Weights of a small GPT-style language model, trained from scratch on English Wikipedia.
Architecture: LayerNorm before each block, no position embeddings, biases, tied embeddings, attention and MLP in parallel.
Training: a variant of Adam for these matrices, 5533 steps.
Each number is 50 + 12 x the weight over its row's rms, rounded and kept within 0 to 99. Layers, rows and columns count from 0. The size before them is the row's rms in percent of the matrix's.

# layer 2 MLP up, 1536x384, rms 0.0635, rows 99-171, columns 288-335
099:38 49 30 67 55 67 59 56 52 62 45 61 35 49 42 67 12 41 62 62 69 52 65 40 47 33 54 56 51 58 53 51 57 51 35 35 51 41 51 46 36 53 55 75 59 51 26 50
094:46 43 39 45 49 50 49 32 60 51 50 49 58 50 57 59 47 58 41 53 34 53 26 22 45 42 51 78 68 55 43 49 41 66 50 59 46 35 53 28 49 36 60 47 66 55 61 58
095:47 52 58 46 32 43 56 47 61 44 47 50 60 56 43 58 41 32 68 41 61 46 43 31 37 44 42 56 58 63 59 41 12 63 60 38 59 52 20 39 64 59 32 63 58 64 53 43
098:37 45 62 57 58 44 34 50 51 42 51 58 49 49 47 67 48 56 58 49 50 52 52 33 42 43 63 47 61 60 47 23 38 50 38 40 53 50 38 42 67 63 61 52 48 42 53 39
099:35 42 60 44 57 38 43 58 57 50 78 58 49 65 49 58 45 59 40 46 53 61 26 44 53 47 36 65 40 61 65 48 70 48 52 47 41 46 53 48 54 35 65 61 47 55 11 54
108:42 50 56 48 49 64 33 55 53 45 53 51 60 56 38 56 61 21 54 42 77 68 52 49 58 32 47 44 47 55 61 50 52 44 71 49 43 38 52 55 66 47 38 46 59 53 13 51
077:41 46 56 57 67 50 41 46 50 57 67 52 44 59 37 44 54 53 56 61 39 40 81 57 53 49 37 32 65 63 41 34 28 42 57 30 45 27 49 44 47 42 60 48 49 33 58 46
094:31 40 56 44 60 49 39 39 56 51 64 74 45 51 33 44 54 53 36 43 45 66 75 38 74 35 68 40 49 24 55 29 33 54 57 64 39 56 28 66 60 47 54 33 71 52 48 51
086:49 32 55 48 50 45 45 44 63 58 67 39 41 50 29 54 47 65 62 43 76 59 53 29 53 56 45 30 54 36 46 39 19 65 35 50 46 59 35 50 49 53 48 56 49 50 55 41
094:57 50 38 37 46 46 41 44 84 53 61 49 40 43 53 54 60 52 35 54 59 40 75 60 39 39 47 36 52 42 51 41 40 37 49 36 57 31 53 62 33 35 40 52 62 50 50 48
102:36 42 48 61 33 52 41 40 35 52 44 63 42 63 49 40 34 44 68 54 46 72 55 54 41 29 44 60 47 36 63 38 40 31 53 73 36 62 24 63 52 66 53 58 43 56 65 37
105:51 45 43 46 39 39 37 69 57 55 86 63 43 62 52 40 41 25 53 36 45 59 61 28 70 54 56 56 45 46 69 58 40 48 75 80 67 65 31 65 37 53 64 54 41 45 22 27
101:33 31 38 52 50 55 50 34 57 45 55 59 28 59 44 43 46 51 69 53 67 48 46 45 54 46 63 60 47 53 55 49 44 54 41 61 48 42 44 50 39 36 87 70 50 56 32 59
103:50 53 76 37 45 42 48 44 28 64 54 55 40 57 48 44 32 38 49 56 51 71 38 48 53 41 55 34 67 55 42 44 63 47 59 74 59 46 42 24 58 42 75 73 58 53 51 44
106:46 47 42 25 57 50 50 47 56 55 85 64 53 61 19 52 55 44 48 45 77 68 52 39 49 43 43 53 57 56 58 48 41 70 58 68 65 55 46 58 62 44 61 74 61 45 37 46
109:18 70 54 40 55 65 44 33 65 52 47 69 49 56 55 55 36 39 42 57 81 66 46 66 45 42 50 65 56 46 55 59 68 55 58 56 40 48 57 46 59 54 38 48 35 70 45 24
103:31 35 40 60 48 56 34 46 66 48 80 54 47 53 40 28 54 33 55 46 55 59 51 55 48 52 73 50 57 58 69 41 44 61 60 65 50 35 48 45 49 54 55 41 43 27 43 48
106:39 51 58 49 50 54 44 44 62 56 58 69 56 63 26 27 48 37 48 54 64 61 51 34 28 61 39 46 54 45 72 56 22 60 74 72 41 53 51 48 48 59 40 65 45 69 51 35
105:19 42 48 43 43 47 61 43 55 48 38 58 40 60 45 60 52 42 47 48 60 54 43 54 22 46 32 40 40 60 33 44 53 49 49 39 48 38 52 44 55 22 72 59 63 36 57 53
119:38 60 70 60 31 54 53 63 53 38 47 45 67 39 45 58 62 37 40 56 83 47 79 45 32 44 62 53 29 43 48 43 49 52 55 41 69 42 71 48 62 62 54 75 44 32 26 18
090:54 16 49 63 44 58 41 39 58 71 47 57 63 47 14 63 39 63 56 43 63 49 44 50 45 43 61 36 40 43 36 23 43 60 70 62 68 36 56 40 58 59 44 46 53 29 38 55
097:39 71 37 53 50 55 57 39 41 47 63 52 37 57 40 50 44 62 57 67 60 28 46 41 53 52 63 37 49 47 61 38 46 46 47 57 72 43 36 66 34 66 35 52 48 42 55 52
100:32 41 43 64 61 40 63 54 50 41 75 60 56 68 40 54 43 54 48 48 60 78 49 51 38 54 36 44 63 65 49 42 37 69 58 63 35 44 45 40 44 46 54 58 51 38 34 59
102:41 22 38 57 26 44 49 32 31 66 48 52 49 70 36 50 55 41 44 44 49 68 64 35 33 44 33 38 68 56 44 35 40 66 66 62 52 57 41 42 64 65 72 51 61 41 48 74
108:50 37 58 55 36 42 53 22 51 39 41 70 47 60 47 41 53 39 59 43 55 74 50 40 30 39 49 39 64 55 43 50 43 69 83 87 46 41 36 48 51 67 54 52 50 46 44 55
107:43 33 61 53 33 37 38 43 61 55 64 52 40 46 29 42 56 39 59 49 63 72 66 22 43 51 49 71 61 64 82 35 44 73 42 54 26 38 49 63 59 75 46 69 31 45 41 36
091:40 45 44 52 49 63 65 43 54 42 52 53 71 64 51 56 53 43 60 42 43 59 85 32 53 55 41 44 39 39 84 47 23 55 69 65 48 42 34 48 61 63 41 51 34 52 52 46
099:50 63 71 49 44 58 58 42 43 49 74 55 34 50 40 57 31 55 29 43 63 72 55 61 59 37 45 46 52 42 54 40 49 57 48 55 58 46 51 49 45 62 49 65 62 73 37 43
119:57 38 53 55 02 37 56 44 41 61 52 69 50 48 33 45 42 53 47 71 76 51 42 65 44 43 33 32 76 59 62 42 46 47 60 46 63 53 44 62 46 84 45 46 64 52 43 50
103:62 54 58 44 14 50 61 44 45 63 55 63 56 52 39 40 39 56 37 38 65 54 38 54 33 27 52 34 49 46 61 52 54 54 53 55 68 37 58 65 57 70 35 62 51 53 27 56
118:33 43 49 65 44 64 65 52 42 67 67 54 39 84 48 54 63 50 44 41 43 61 68 35 51 56 64 66 61 60 34 37 41 21 38 60 29 30 43 78 43 35 66 51 41 20 48 43
115:49 82 56 25 41 65 52 39 49 30 47 36 42 61 52 33 42 54 52 80 42 58 66 50 48 53 43 51 46 36 60 49 49 35 38 61 62 44 38 21 50 74 45 37 57 34 57 46
091:56 43 76 35 52 33 36 40 45 70 43 61 49 74 27 32 49 70 47 40 43 63 37 45 42 29 50 38 49 57 39 57 45 61 54 51 35 45 53 56 54 64 78 35 46 45 49 32
100:30 37 53 41 58 42 73 48 63 40 64 68 54 72 31 69 42 56 39 39 77 46 30 59 45 39 70 43 75 69 35 57 60 52 61 52 60 39 50 47 73 45 51 61 52 56 44 43
084:31 60 58 21 49 44 47 52 49 42 66 57 38 55 67 36 49 55 55 40 45 47 57 70 45 34 46 62 41 63 64 53 37 41 47 41 79 38 45 41 46 71 52 49 56 45 53 19
111:45 52 49 51 51 40 58 35 57 39 47 62 38 54 39 58 59 33 52 49 82 49 48 33 21 53 65 57 42 39 58 60 46 65 66 85 55 48 47 54 55 44 44 42 70 37 43 37
088:51 54 49 26 62 48 73 47 57 45 64 61 46 60 62 56 51 52 54 55 69 44 35 63 36 52 63 48 48 49 47 50 58 78 53 63 54 54 26 48 50 40 70 64 55 57 41 10
084:57 64 60 28 44 36 42 41 67 51 57 51 40 27 56 47 53 43 28 55 49 66 70 69 52 43 59 54 62 54 56 48 45 59 48 70 56 48 48 43 66 51 59 52 39 52 56 21
081:45 31 46 48 29 52 57 42 52 48 59 79 45 64 27 46 34 41 48 56 67 43 60 50 28 57 60 54 63 46 50 28 36 63 50 70 57 33 38 53 57 52 56 65 64 38 47 38
095:38 33 68 31 60 39 44 64 55 62 89 63 41 62 43 52 17 51 57 46 56 72 62 43 64 33 31 45 53 64 64 38 32 65 49 42 48 58 51 45 47 68 42 44 39 63 33 70
112:26 20 50 44 38 52 50 67 64 49 54 55 50 35 43 51 43 46 49 56 82 63 57 34 52 45 44 55 50 45 65 45 63 48 57 31 57 37 44 56 23 43 46 65 41 32 11 47
115:39 41 63 45 28 51 50 68 48 41 66 67 48 43 52 61 50 51 53 50 73 46 42 37 53 39 63 45 60 37 64 44 43 50 59 64 35 44 48 54 31 56 49 68 49 40 27 40
077:41 53 44 47 38 50 78 35 61 30 43 52 49 69 69 65 35 32 75 75 46 37 47 47 21 61 32 69 44 80 50 59 51 32 66 52 55 43 18 30 49 50 57 65 60 40 40 41
117:46 37 67 36 70 58 43 51 65 50 58 53 44 44 21 40 62 54 32 51 47 59 67 52 42 38 55 58 67 45 70 41 48 42 45 63 53 53 39 50 64 56 55 52 52 57 42 35
108:27 73 66 49 37 35 51 31 60 44 41 49 55 39 48 56 59 47 45 46 59 52 77 40 36 40 58 51 33 26 53 51 41 61 51 55 62 30 62 56 35 59 57 55 40 49 41 17
086:43 58 68 32 53 39 63 51 44 53 72 57 51 51 56 58 64 64 32 59 55 35 72 64 45 58 46 41 52 51 49 39 42 25 52 35 40 21 52 66 50 37 43 78 38 12 51 49
086:42 54 52 24 55 31 44 50 66 48 43 54 65 34 51 51 27 66 36 69 57 53 52 41 57 33 47 60 57 39 54 38 47 64 45 57 65 58 42 35 70 24 64 62 45 59 47 60
104:60 49 43 44 34 46 46 42 61 53 66 67 43 44 53 41 51 75 39 52 38 54 51 54 62 31 42 42 81 49 46 53 38 50 38 65 64 30 50 58 46 54 59 47 59 50 59 36
106:59 67 43 41 44 56 59 44 47 77 54 50 43 54 46 62 42 58 60 60 38 50 51 22 46 42 33 62 71 57 58 64 35 51 48 71 76 42 56 55 69 53 57 50 43 25 28 50
122:00 60 12 46 38 30 57 40 61 43 54 54 46 69 52 58 57 37 51 42 55 59 64 64 48 55 50 47 61 58 59 68 54 59 57 63 46 31 28 55 57 26 54 58 60 43 56 37
099:48 47 42 36 46 54 63 37 44 43 55 52 65 56 50 39 61 37 45 51 48 53 57 41 48 52 61 55 56 31 63 54 47 58 48 56 73 34 53 45 47 44 55 33 58 28 46 40
106:48 52 57 47 30 40 66 49 36 50 38 61 54 52 45 54 48 46 47 66 57 62 58 56 41 53 53 57 52 31 55 47 61 51 37 76 49 53 54 57 60 64 55 59 51 41 24 38
085:55 45 49 39 52 55 64 61 47 69 71 54 42 68 39 45 27 49 72 42 68 50 58 49 35 51 59 35 33 66 52 48 34 50 56 49 63 62 41 47 32 72 37 59 44 59 26 34
103:40 52 52 74 48 56 54 59 56 37 71 62 38 54 59 52 58 32 53 53 56 61 42 33 42 33 44 50 49 39 64 42 44 45 63 50 40 56 55 63 45 39 47 74 73 53 43 53
089:26 63 32 65 42 49 47 43 47 44 54 47 52 73 38 62 48 33 35 48 48 39 37 67 46 42 69 48 64 64 54 62 77 58 67 55 69 49 54 49 26 51 45 59 49 52 25 52
101:45 40 40 70 68 31 39 50 52 29 64 66 39 42 46 31 55 27 61 32 45 64 78 62 54 52 59 47 44 56 58 48 47 60 49 61 32 53 30 50 61 37 62 56 38 36 39 17
099:60 36 31 45 54 26 41 45 62 43 82 54 56 69 46 23 49 48 51 55 54 55 79 28 54 39 46 57 46 48 63 56 72 61 62 42 60 46 49 34 47 56 48 47 42 32 49 48
091:27 53 61 66 45 30 54 47 47 33 41 75 43 55 41 55 50 54 42 62 64 45 60 59 32 34 53 51 45 50 43 52 50 31 36 56 41 52 65 67 68 43 54 93 55 63 62 44
103:59 64 52 73 57 62 35 25 57 59 67 40 52 72 28 38 49 53 54 50 53 67 67 55 42 34 49 46 63 48 49 56 57 25 77 69 57 41 56 27 57 50 49 38 58 44 51 56
096:54 38 62 32 57 60 41 57 72 55 67 53 49 41 47 35 38 63 48 60 58 57 54 33 53 53 47 54 47 39 41 42 42 73 35 58 65 64 56 37 53 47 68 64 55 41 60 21
121:47 44 47 54 50 60 51 42 46 58 60 44 40 52 24 58 29 43 63 35 56 51 48 54 51 39 58 44 61 46 43 40 50 49 58 69 54 23 41 38 46 38 45 59 50 47 57 53
102:50 43 60 36 57 59 63 39 56 52 53 62 42 56 18 52 59 69 36 42 76 54 67 41 48 43 65 66 50 30 57 47 37 36 39 42 67 48 50 62 64 54 45 49 57 46 25 27
103:40 49 55 50 26 35 45 58 55 78 45 53 44 58 44 33 48 56 43 57 62 60 50 65 42 34 53 47 61 57 51 55 70 56 66 52 33 34 52 50 60 44 59 42 53 38 25 47
100:57 70 35 51 30 35 49 43 40 66 60 50 49 49 55 52 33 32 47 67 47 32 57 39 49 53 71 42 62 54 56 33 49 57 54 56 55 26 31 46 30 44 58 64 48 23 56 44
110:41 40 62 48 33 43 48 63 43 56 49 56 31 48 54 65 42 44 60 46 81 57 38 21 42 39 57 62 66 50 60 50 47 37 63 50 47 45 32 55 39 31 32 44 65 48 43 48
097:20 53 53 63 34 17 40 23 43 41 56 50 36 57 57 47 42 52 44 57 54 76 61 36 44 45 56 68 61 55 64 43 38 59 74 78 49 47 37 41 63 69 65 62 57 48 51 54
109:49 35 45 42 31 64 55 57 44 56 60 65 34 61 53 53 52 50 36 46 56 73 58 05 43 28 60 68 43 55 75 39 29 63 56 71 45 37 48 45 42 63 49 62 44 57 40 43
116:40 41 52 61 19 39 52 57 28 45 78 55 39 62 57 40 50 39 54 49 59 64 54 48 47 36 65 56 66 46 56 43 26 52 61 60 52 29 41 47 35 75 43 62 51 32 49 61
092:45 48 53 42 42 69 50 67 45 54 37 53 76 31 43 34 43 44 52 54 54 78 55 49 29 44 53 63 54 62 62 38 44 35 57 44 44 40 63 49 51 47 47 63 54 50 42 29
112:53 71 66 50 56 29 41 31 60 45 60 70 46 61 14 43 49 52 45 65 59 63 68 45 29 37 53 39 41 42 54 46 50 51 67 63 65 55 53 51 65 38 59 63 53 45 38 47
088:35 53 40 44 59 65 72 57 67 46 69 55 62 63 59 42 39 40 73 60 47 68 53 38 57 48 43 56 38 60 61 43 40 45 39 65 47 55 67 54 50 63 46 79 63 51 39 40
107:48 45 37 81 57 63 51 42 48 74 41 52 60 64 44 61 58 66 49 53 39 59 61 35 52 38 41 45 62 40 40 41 41 41 67 64 53 44 42 50 60 48 59 42 50 39 55 37
098:52 62 55 42 57 54 40 48 54 56 53 37 66 63 36 38 38 52 50 62 48 75 84 53 44 50 45 41 64 63 48 44 33 55 56 54 56 53 35 56 58 52 49 59 44 70 61 54
# layer 2 MLP down (transposed), 1536x384, rms 0.0385, rows 99-170, columns 288-335
089:66 28 57 54 24 38 32 39 48 45 53 61 51 45 38 56 44 52 51 50 69 52 70 36 56 49 54 39 40 45 49 63 52 56 60 19 46 54 41 56 70 40 53 35 28 37 55 41
128:44 56 50 60 55 50 49 69 39 56 64 46 62 51 43 36 50 28 64 41 66 49 50 74 43 30 63 46 30 61 62 40 57 33 45 46 41 42 56 72 39 61 44 43 68 50 39 42
092:49 46 54 51 58 45 65 34 37 54 50 45 52 49 41 26 50 54 58 44 61 51 76 46 49 45 35 47 68 64 60 39 48 40 49 41 53 35 58 44 55 34 62 69 57 42 68 56
106:49 52 40 58 68 58 56 24 57 36 56 54 49 74 43 36 75 38 44 51 59 53 66 50 52 48 55 41 54 59 66 64 62 63 41 59 45 38 52 49 32 36 55 28 63 56 46 55
088:58 37 70 59 50 56 55 62 62 47 41 62 17 38 41 66 61 51 66 51 29 52 51 36 29 52 53 56 58 44 52 39 33 61 58 54 50 52 52 39 38 73 32 47 52 33 65 62
102:39 36 83 34 54 34 44 41 49 54 65 42 43 50 46 32 44 46 63 52 66 74 37 53 30 54 53 44 53 38 63 44 70 53 52 48 43 43 73 83 28 60 39 40 52 65 47 47
093:32 35 43 51 50 60 61 61 43 59 66 40 54 44 60 30 62 44 54 51 53 30 49 59 52 46 55 56 78 50 57 40 56 53 34 45 34 45 48 57 42 49 35 57 49 35 61 68
085:52 66 62 40 36 58 34 57 45 47 43 32 48 52 63 60 54 34 63 42 50 38 51 35 32 54 39 47 47 54 42 63 64 46 34 41 42 48 60 40 34 59 43 31 57 50 54 48
092:44 57 42 43 58 29 39 44 52 53 41 56 74 55 73 50 61 44 44 48 42 60 57 54 41 59 50 68 54 95 58 35 51 54 47 66 47 36 62 42 50 54 70 54 52 26 47 70
079:44 60 60 63 66 47 41 52 65 39 44 51 57 36 41 56 73 25 45 47 49 57 44 60 69 39 49 45 30 46 51 66 44 48 58 31 59 56 45 47 41 63 54 50 53 45 79 58
103:70 36 42 40 29 59 45 57 44 46 38 62 61 51 61 51 44 64 53 66 48 46 54 41 43 42 59 32 58 44 40 71 62 70 52 76 37 49 41 47 52 40 50 35 39 44 36 65
101:47 28 56 29 59 56 55 45 66 25 61 47 49 47 51 49 57 48 74 44 44 38 36 43 59 32 33 47 28 44 66 53 63 53 49 53 65 40 68 70 50 37 29 37 36 52 72 48
095:66 54 47 56 43 75 49 32 61 56 49 51 45 55 35 38 53 61 43 51 57 46 53 37 64 59 42 44 48 48 54 43 53 47 71 35 52 63 30 58 27 32 51 53 52 73 43 61
099:63 50 56 65 44 64 34 58 89 35 40 51 47 33 62 31 68 52 52 45 37 39 42 53 68 46 36 47 43 48 53 51 49 59 69 54 55 34 55 34 55 62 66 40 48 64 68 47
076:23 54 69 21 42 62 34 33 67 43 38 66 56 37 43 58 54 61 28 81 73 48 59 40 59 62 47 52 55 37 42 44 38 34 37 56 42 42 49 68 37 52 53 35 60 30 43 59
101:64 68 44 47 48 73 39 49 48 54 51 51 58 41 30 62 36 57 69 81 46 55 64 43 47 44 52 43 24 51 33 50 28 45 52 36 45 57 54 43 18 34 49 27 40 52 55 40
100:53 60 62 29 46 49 41 37 65 50 68 61 46 61 71 52 48 59 65 35 45 48 40 35 55 68 40 40 28 51 59 53 51 63 31 38 49 51 45 39 49 49 55 35 48 68 67 53
103:55 73 34 60 42 45 51 59 36 45 48 48 46 43 41 46 56 53 37 79 52 46 45 41 42 37 48 49 44 49 50 53 67 42 67 49 51 40 58 45 45 66 35 53 58 45 24 60
116:53 62 56 49 48 45 47 52 31 39 65 31 59 59 62 50 58 41 54 54 51 55 60 63 34 37 57 55 70 55 56 53 54 53 72 51 59 40 45 38 49 67 65 35 48 62 44 50
119:49 40 43 57 41 74 77 49 45 56 33 46 49 47 67 52 59 45 37 53 55 53 58 58 39 47 50 52 44 42 45 59 19 40 53 37 56 52 46 51 62 46 52 45 36 29 39 58
090:63 56 47 57 22 48 40 55 27 37 30 41 60 49 61 52 47 46 53 38 46 71 44 50 54 45 61 60 55 29 47 40 53 29 47 53 46 57 47 49 37 42 50 59 39 78 50 41
082:67 43 55 65 53 54 49 53 38 53 51 67 56 61 40 39 45 65 49 27 48 59 68 47 62 46 63 47 34 68 77 49 42 64 56 43 34 50 49 54 69 56 42 34 46 47 53 37
100:57 52 64 47 57 65 51 78 24 57 52 40 34 37 53 41 57 55 52 53 48 42 48 27 56 55 42 42 42 29 49 35 30 49 56 41 54 60 50 44 38 69 42 60 72 32 42 56
095:72 47 58 50 69 57 62 47 53 78 64 35 55 57 42 65 31 58 50 41 50 47 58 48 44 65 90 57 42 32 60 52 39 64 64 62 49 37 31 40 57 40 54 29 48 43 54 44
098:63 53 52 65 66 53 30 38 33 36 46 46 41 29 48 47 42 44 39 39 47 66 56 54 62 50 50 27 36 52 56 57 60 51 50 54 64 65 65 29 66 56 42 35 58 66 48 35
095:68 51 63 63 50 52 37 50 61 40 35 53 47 71 40 76 49 51 72 41 55 44 62 40 59 54 46 59 49 34 36 37 35 50 33 50 73 56 51 81 50 22 56 35 47 58 43 43
096:69 50 43 55 46 10 50 70 59 44 60 57 41 54 55 65 56 60 61 53 49 64 61 77 48 43 48 54 62 57 60 54 30 56 42 68 66 47 52 74 44 48 58 43 45 58 74 49
085:52 30 61 52 47 48 47 53 51 34 52 52 53 56 66 47 47 51 47 53 56 43 45 58 54 65 45 60 44 61 62 66 28 58 58 62 36 48 54 36 61 35 70 43 56 28 69 38
138:69 54 48 55 24 56 24 60 44 54 49 62 45 32 43 49 47 50 48 42 61 47 35 48 62 49 38 41 45 35 59 16 45 44 51 57 54 43 45 68 35 55 39 48 57 55 49 51
099:70 61 53 63 52 37 47 44 49 60 34 40 39 70 52 57 37 55 44 37 74 56 57 69 28 66 72 70 62 76 55 47 44 58 53 42 48 53 56 39 64 54 42 67 50 45 29 53
094:63 61 57 53 42 54 48 73 38 49 45 49 51 40 55 63 54 51 39 35 59 75 27 36 42 34 53 32 33 47 52 46 57 56 57 47 44 53 64 44 60 41 39 43 28 49 43 77
110:50 50 72 44 51 56 63 37 34 42 63 48 43 70 40 52 41 34 36 45 43 48 56 77 34 64 51 42 42 56 53 47 42 43 41 45 56 44 55 42 47 70 52 32 33 69 65 22
087:64 60 65 49 70 50 50 31 55 62 68 49 56 46 69 30 55 46 56 36 53 59 64 51 73 44 53 37 53 64 71 66 36 54 52 63 57 36 49 49 71 28 39 43 44 65 63 73
108:48 44 45 49 23 20 50 54 42 44 55 49 75 62 40 66 49 46 47 50 65 48 64 52 73 52 50 46 54 54 49 53 66 70 48 59 49 44 43 54 55 52 44 38 58 38 44 37
104:67 57 52 53 37 55 53 53 28 44 25 57 53 36 62 36 71 57 57 58 47 37 51 38 46 60 42 45 52 52 56 37 40 50 58 49 31 26 43 53 46 21 62 62 63 75 85 59
107:46 38 50 55 29 63 44 59 85 59 51 47 53 55 52 44 54 49 57 60 55 58 49 55 54 45 38 54 55 29 48 57 43 33 49 44 52 57 56 59 34 48 47 38 62 30 67 57
106:44 29 50 59 49 59 41 42 29 51 60 52 51 53 55 55 59 52 48 48 65 58 40 60 53 43 40 41 72 47 75 30 69 57 42 47 45 35 53 46 44 57 42 44 50 64 40 58
099:56 43 47 44 43 58 52 61 69 33 40 47 59 48 44 60 60 45 42 47 51 44 39 50 52 46 39 67 21 46 72 39 55 89 36 55 61 55 52 44 51 51 47 52 40 27 65 46
091:47 23 54 44 46 48 48 52 44 55 75 62 60 58 35 60 42 56 47 42 65 56 59 37 44 50 62 61 70 40 36 34 37 68 50 72 65 40 57 49 41 44 61 61 46 27 27 44
083:64 50 36 47 50 52 58 75 54 40 55 39 62 51 54 45 52 65 54 57 47 47 46 49 52 43 52 42 37 51 54 47 44 47 60 60 38 61 44 58 51 51 44 37 42 55 41 44
107:44 59 38 39 43 70 54 56 37 54 52 46 59 62 56 55 55 43 58 47 69 46 52 38 62 41 60 57 30 42 41 44 32 56 52 39 63 37 48 49 48 44 47 48 39 23 37 74
106:47 45 52 63 45 40 31 46 37 43 61 64 79 49 33 44 34 58 42 44 53 54 56 65 26 63 46 47 56 54 60 29 47 60 42 53 73 38 47 59 42 46 29 70 38 21 40 57
104:57 67 40 53 64 44 32 57 36 62 54 53 61 50 29 54 76 76 21 40 49 54 46 47 68 40 53 44 43 18 56 31 44 47 37 40 35 33 65 68 43 55 45 55 61 68 66 69
124:26 49 33 61 44 52 59 31 61 49 43 58 27 56 58 46 49 48 55 58 32 42 58 57 28 33 56 50 65 75 51 51 50 52 38 68 49 49 59 46 44 29 48 51 48 53 68 44
105:47 53 59 27 55 61 54 43 70 51 47 45 45 56 65 52 49 51 61 33 49 75 50 35 59 24 45 56 61 52 38 46 36 48 44 41 45 58 68 51 42 45 56 28 48 31 61 61
087:39 40 36 42 50 48 45 49 42 29 31 59 49 47 48 58 57 49 64 47 63 45 49 55 59 50 46 26 41 69 35 54 47 59 64 29 61 59 38 42 48 79 50 40 46 56 74 46
090:48 81 64 23 30 45 58 53 33 34 53 60 40 49 35 26 54 51 46 47 49 73 50 64 41 61 65 61 58 37 56 49 62 75 48 40 63 33 41 31 53 61 56 45 50 50 44 55
100:33 60 57 55 40 63 55 43 61 40 51 69 44 62 58 46 41 43 50 32 48 41 50 58 63 47 41 51 44 61 52 62 44 43 54 49 45 27 54 39 48 38 52 43 55 54 64 36
104:31 49 45 68 50 74 34 68 58 55 51 58 48 60 46 66 48 58 46 36 36 63 52 47 46 49 71 34 65 35 32 55 30 46 64 55 19 56 50 53 46 42 48 50 39 35 40 65
108:69 34 46 60 59 64 36 54 69 62 48 50 54 42 35 31 53 54 35 62 66 58 40 62 33 24 36 40 57 60 45 71 52 55 56 68 67 59 36 63 55 55 52 38 38 56 38 69
106:50 54 38 49 25 64 53 24 45 42 43 35 38 39 58 46 76 38 40 63 62 61 48 38 84 53 40 55 51 65 54 55 40 47 33 48 48 60 37 49 43 51 47 52 64 68 57 53
096:50 46 86 52 52 61 30 54 55 58 48 44 42 52 38 50 52 41 38 39 54 58 27 56 43 53 46 57 48 46 58 65 71 49 48 34 49 50 64 45 75 54 47 59 46 17 37 75
108:46 46 42 46 45 47 38 51 42 40 46 53 68 47 68 57 59 42 45 58 38 43 68 58 72 61 75 41 35 51 53 51 62 59 38 39 45 23 61 58 61 21 43 47 78 60 70 55
109:57 57 38 48 63 40 52 54 47 66 59 32 27 32 56 64 40 41 42 49 67 47 65 43 52 54 35 56 42 64 39 48 41 58 65 44 63 53 38 28 40 50 65 50 55 49 32 23
093:68 30 63 31 45 62 33 49 49 53 44 53 63 27 53 49 48 59 41 47 49 48 50 33 84 51 61 77 62 63 59 51 40 50 46 67 45 44 38 61 24 61 35 37 41 40 27 42
112:50 43 42 44 42 47 51 31 45 52 60 53 43 51 43 46 62 63 51 43 28 47 64 33 51 52 21 41 32 59 39 72 47 53 54 48 57 49 52 53 54 54 65 55 46 58 51 55
084:50 48 46 19 59 53 37 60 32 38 34 57 41 37 74 55 62 58 48 46 26 34 40 36 53 52 62 43 45 64 52 46 41 37 27 50 35 46 36 51 68 43 38 48 51 43 38 46
088:80 53 61 37 51 47 43 45 36 43 29 80 73 43 69 43 59 55 58 48 41 43 51 36 47 60 47 57 58 47 43 73 76 35 49 37 21 45 71 38 56 49 78 34 47 55 43 40
094:33 62 57 49 34 44 64 38 34 56 32 23 55 52 64 72 43 58 66 66 51 32 51 32 57 52 66 60 60 48 45 32 53 58 48 55 60 65 55 33 44 68 42 61 57 37 55 48
101:61 40 49 28 66 34 42 63 36 41 53 61 47 30 39 55 59 59 57 50 41 25 62 20 72 54 52 63 55 36 53 53 37 49 36 50 45 43 37 37 73 58 38 51 63 43 46 48
101:56 67 45 51 57 49 54 47 43 55 60 49 41 38 54 49 40 47 55 37 49 68 61 56 51 59 57 76 41 39 54 70 71 49 48 21 48 60 48 53 71 34 48 51 39 46 54 36
105:40 88 44 41 60 48 43 61 49 50 31 59 42 37 48 25 78 42 39 47 70 63 53 31 48 38 59 58 58 51 51 50 58 50 42 55 40 49 49 58 67 33 42 67 56 43 46 56
083:37 55 39 71 48 41 05 54 55 58 45 37 44 60 22 61 48 52 51 44 55 48 54 78 27 53 43 31 63 45 43 56 53 61 48 38 57 43 50 54 31 49 48 62 40 54 39 48
088:56 57 57 85 36 64 43 50 56 55 80 50 50 49 51 49 73 38 51 35 48 56 63 44 48 54 46 67 42 49 59 46 38 54 58 57 61 37 41 49 50 35 70 35 53 44 55 41
102:56 42 62 62 53 33 35 56 44 50 68 43 52 30 62 49 47 42 62 35 49 71 32 45 66 42 36 45 10 32 52 42 48 51 32 41 35 52 69 57 55 15 45 46 62 54 50 32
099:62 62 52 28 48 74 47 63 70 61 59 35 57 52 45 63 48 42 49 68 54 55 36 42 62 33 47 49 73 39 27 61 42 35 62 52 63 53 50 28 55 54 57 44 36 50 43 48
095:55 60 55 61 34 42 54 53 40 57 53 65 57 38 46 61 53 42 62 32 48 43 47 21 43 50 49 46 45 54 71 20 54 59 68 59 53 56 59 49 67 49 63 48 56 53 29 59
100:28 48 41 40 52 59 51 49 57 60 53 46 83 62 51 48 34 84 35 60 51 40 45 48 61 44 60 45 60 39 42 27 45 49 41 62 63 25 45 50 38 50 37 35 43 60 56 61
105:54 62 34 49 39 52 38 57 47 50 47 40 67 54 39 50 43 44 53 61 48 53 44 37 54 63 44 50 55 32 41 66 43 55 52 61 84 50 55 36 42 64 66 69 39 51 42 58
093:66 59 56 65 47 50 26 49 48 42 37 57 56 54 46 59 49 63 39 42 55 35 75 49 36 32 62 28 53 39 48 47 50 36 48 35 55 47 43 71 66 51 61 58 47 54 43 46
097:48 54 38 49 34 41 34 49 52 58 41 43 39 29 54 60 47 49 45 49 64 54 29 41 73 48 49 56 47 44 65 46 54 48 38 29 51 55 44 44 56 43 59 39 55 48 40 58
093:69 27 62 79 37 52 54 38 40 65 46 69 13 54 54 46 38 52 40 57 42 53 57 68 59 37 37 29 43 48 63 50 42 51 51 54 50 54 55 52 59 54 49 55 50 48 52 36